{
  "init_std_o": 0.067,
  "beta1": 0.95,
  "lr_head": 0.00557,
  "decay_fraction": 1.0,
  "dataset": "wikipedia_en"
}
Each number is 128 + 32 x the weight over its row's rms, rounded and kept within 0 to 255. Layers, rows and columns count from 0. The size above them is the row's rms in percent of the matrix's.

# layer 10 MLP up, 448x160, rms 0.0736, rows 430-437, columns 0-159
size [100 105  95 102 105  98 102  99]
[[ 61 155 133 146 131 124 148 188 150 155  92 112 132 106 148 164 108 173 127 181  96  94  91 114  88 152 134 123  86  89 148 185 155  59 172 133 154 110  92 175 129 111 136 137 193 129  61 139 167 108 117 196 155 140  63  88  84 133 202  75 146 153 140 106 109 168 118  67 120 174 117 128 115 137 106 143 190 113 190 128 111 154 102 137 119 127  97 156 137 132  86 161 165  87 146 163 110 103 141 157  97 114 117 116  82 140 114 119 112 139  78 147 136 118 111 101 127  95 113  95 163 161 152 144  77 162 102 139 158 132 173 142 176 166 117 162 151  95 168 149 146 220 119 139  82 135 150 116 122  64 146 131 135  80 100 117 126  65 156 134]
 [111 119 159 167  95 194 149 167 158 140  68 114 137 115 161 119 109 140 141 151  79 134 138  55 123 159 159 146 142 129  52  62 114 132 129  71 135 196 147 189  90 191 170  89 119 131 191 144  68 119  95 124 172  96 129 134 125 176 108 100 142 119 147 105  89 121 101 122 124 113 144 163 132 141  71 132 128 176 147  63  64  90 160 119  86  70 118 111 111 120 127 146 116  52 219 162 157  91 131 127 164 118 140 148 124 145 105  77 120 100 140 107  69 159 176  95 125 129 138 119 153 133 126 134 109 134  95 100 164 146 118 159 116  97 170 132 117 148 109 121 117 134 148 140 135 160 152 118 182  79 133  52 164 118 135 104 128  85 110 165]
 [184 121 120  76 122 166 183 161  83 139 158 133 184  71  98 143 142 141  78 121 143 139  99 179 186 105 137 175 159  41 116 157 110 164 104  83  89 120 165 158 102 140 145 126 134 177 136 189 157 125 151 102 153 155  74 140 119 149 116 135 165 199 111 109 129 100 136 114  95  65 156 190 114 102 158 144 123 165 115 162  69  92 211 107 108 141 154 149 100 127  98 126 102 130 107 116  91 149  88 115 159 137 113 118  43 142 138 163  64 147 130  81 138 107 184  87  70 109 206 123 131 110 134 104  85 108 146 135 147 119 142 150 155 158 155 157 131 133 156 102 116 135 102 172  99 139 120 164 165 162 136 138  99 125 132  84 167 132 117 116]
 [ 87 142 151 127 130 126  87 164 152  77 109 124 156 101 123 152 117 137 115  91 168 138 117 125 132 183 110 142 149  87 110 168 141 145 159 126 192  94 150 124 151 110 119 123 155  70 210 151  56 168  84 151 150  86 141 140 200 107 117 163 173 131 121 140 159 132  95 132 152 159 102 177 144 105 127 152 104 189  99  99 105 132 173 125 150 121 140 169 147 185  94 115 139 170  62 134 141 109 150 132 146 150 141 121 207  92  77 142 140 150 121 116 127 105 174 106  98  96  44 192 128 128  95 192 142  56  79  94 101 100 121 130 129 131 146 105 196 130  78 135 126 114  65 104 135 133 106 139 123 122  78 114  84  86  72 135 155 139 151  88]
 [130  91 140 163  71 140  60 137 127 150 167 140 136 183 126 186 172 124 160 130 126 143 161  91 135 136 174 160 145 152 111 128 103 136 179  67 138 105 123 130  93 134 136  75 169  80 164 155 209  98 100 117  90 115 150 166  69 140 189 140  87 177 167 156 134 128 117 108 155 136 195 102 100  62 117 180 147 149 146 126 117 171 109  88  76 124 171  86 164 158 109  95  84 165 139 192 105 149 106 132 124 122 158  88 158 133  91  87 126 111 120 126 138 168 160 140 139 153 176 134 165 119 137  92 132 126 132 110 166  94 129 128  78 188 116 185 110 130 120 163 177 144  85 140  97 144 109 175 119 153 148 137 101  96 130  59 114 129  99  55]
 [183 148 178 195  78 111  69  54 120 103  98 118 131  88 148 122 111  70 121  28 147 128 165 166 118 135 121 141 164 127 161 115 199 126 143 149 139 174 131 116 174 150 143 141 143  90 136 122 106 140 126 137 104 135 121 157  70  64 178 108 123 126 166 158 153 123 112  76 101  89 114  93 138 161  97 100 167 101 103 152 123 131  98 135 159 145 184  96 205  95 136 132  79  91 145 179  90 121  76  82 101 133 153 140 174 179 129 120 134 148 187 117 153 124 100 144  96 135 113  77 133 145 114 165 111 142 114 136 117 137  97  66 122 134 145 111 180 140 149 112 103 146 141  92 126  92 164 106  96 165 149  87 153 124 117  54 108  80  73 100]
 [152  95 149 151 163 122 131 139  73 116 148 154 131 145 130 139 144 144  63 123 149 150 104 120 135 132 165 130 115 138  92 102 171 124  86  43 131  64 122 177 187 108  95 135  87 104 111 124 114 191 166 131 165 180 136 127 152 156 139 117  94 124 106 143 101  47 172 120 175 137 129 136 146 127 157 168 136 179 102 179 130 107  69  97 123 137 138 107 174  87 146 126  83 108 189 163 106  97 129 105 146  99 154  54  74 132  90 106 140  86 202 185 138 151 130 118 116 174  94 164 143 202 138 152 100 100 112  96 178 101 128 100  96 116 152 105 162 101 130 184  94 112 134 126 193 123 139 107 179 165 133 140 178 108 164 164 169 112 124 145]
 [123  92  67 106 152  97  98 213  81 144  76 141 229 102 149  85 125 171 183 130  85 152 118 110 140 162 158 126 129 164 212 152  78 188  91 133 106 110 187  94  78  94  71 125 138 127  86 156 193 140 160 137 102 172 100 150 128 158 102 165  79  94 126 118 173 120 150 143 166  72 115 118 106 168 160 108 132 100  92 187 153 111  91 115 106  82  79  75 155 116  86 127 116 145 106 122  95 101 103  80 140  93 141 100 133  90 131 118 139 163 136 149 172 110 105 121 160  79 140 133  92  82 105 149 127  89 133 111  89 144 129 118 125 125 162 134 156  85  96  91 116 137 110 152 123 118 121 163 128  85 100 138 159 133 135 157 174 127 151 101]]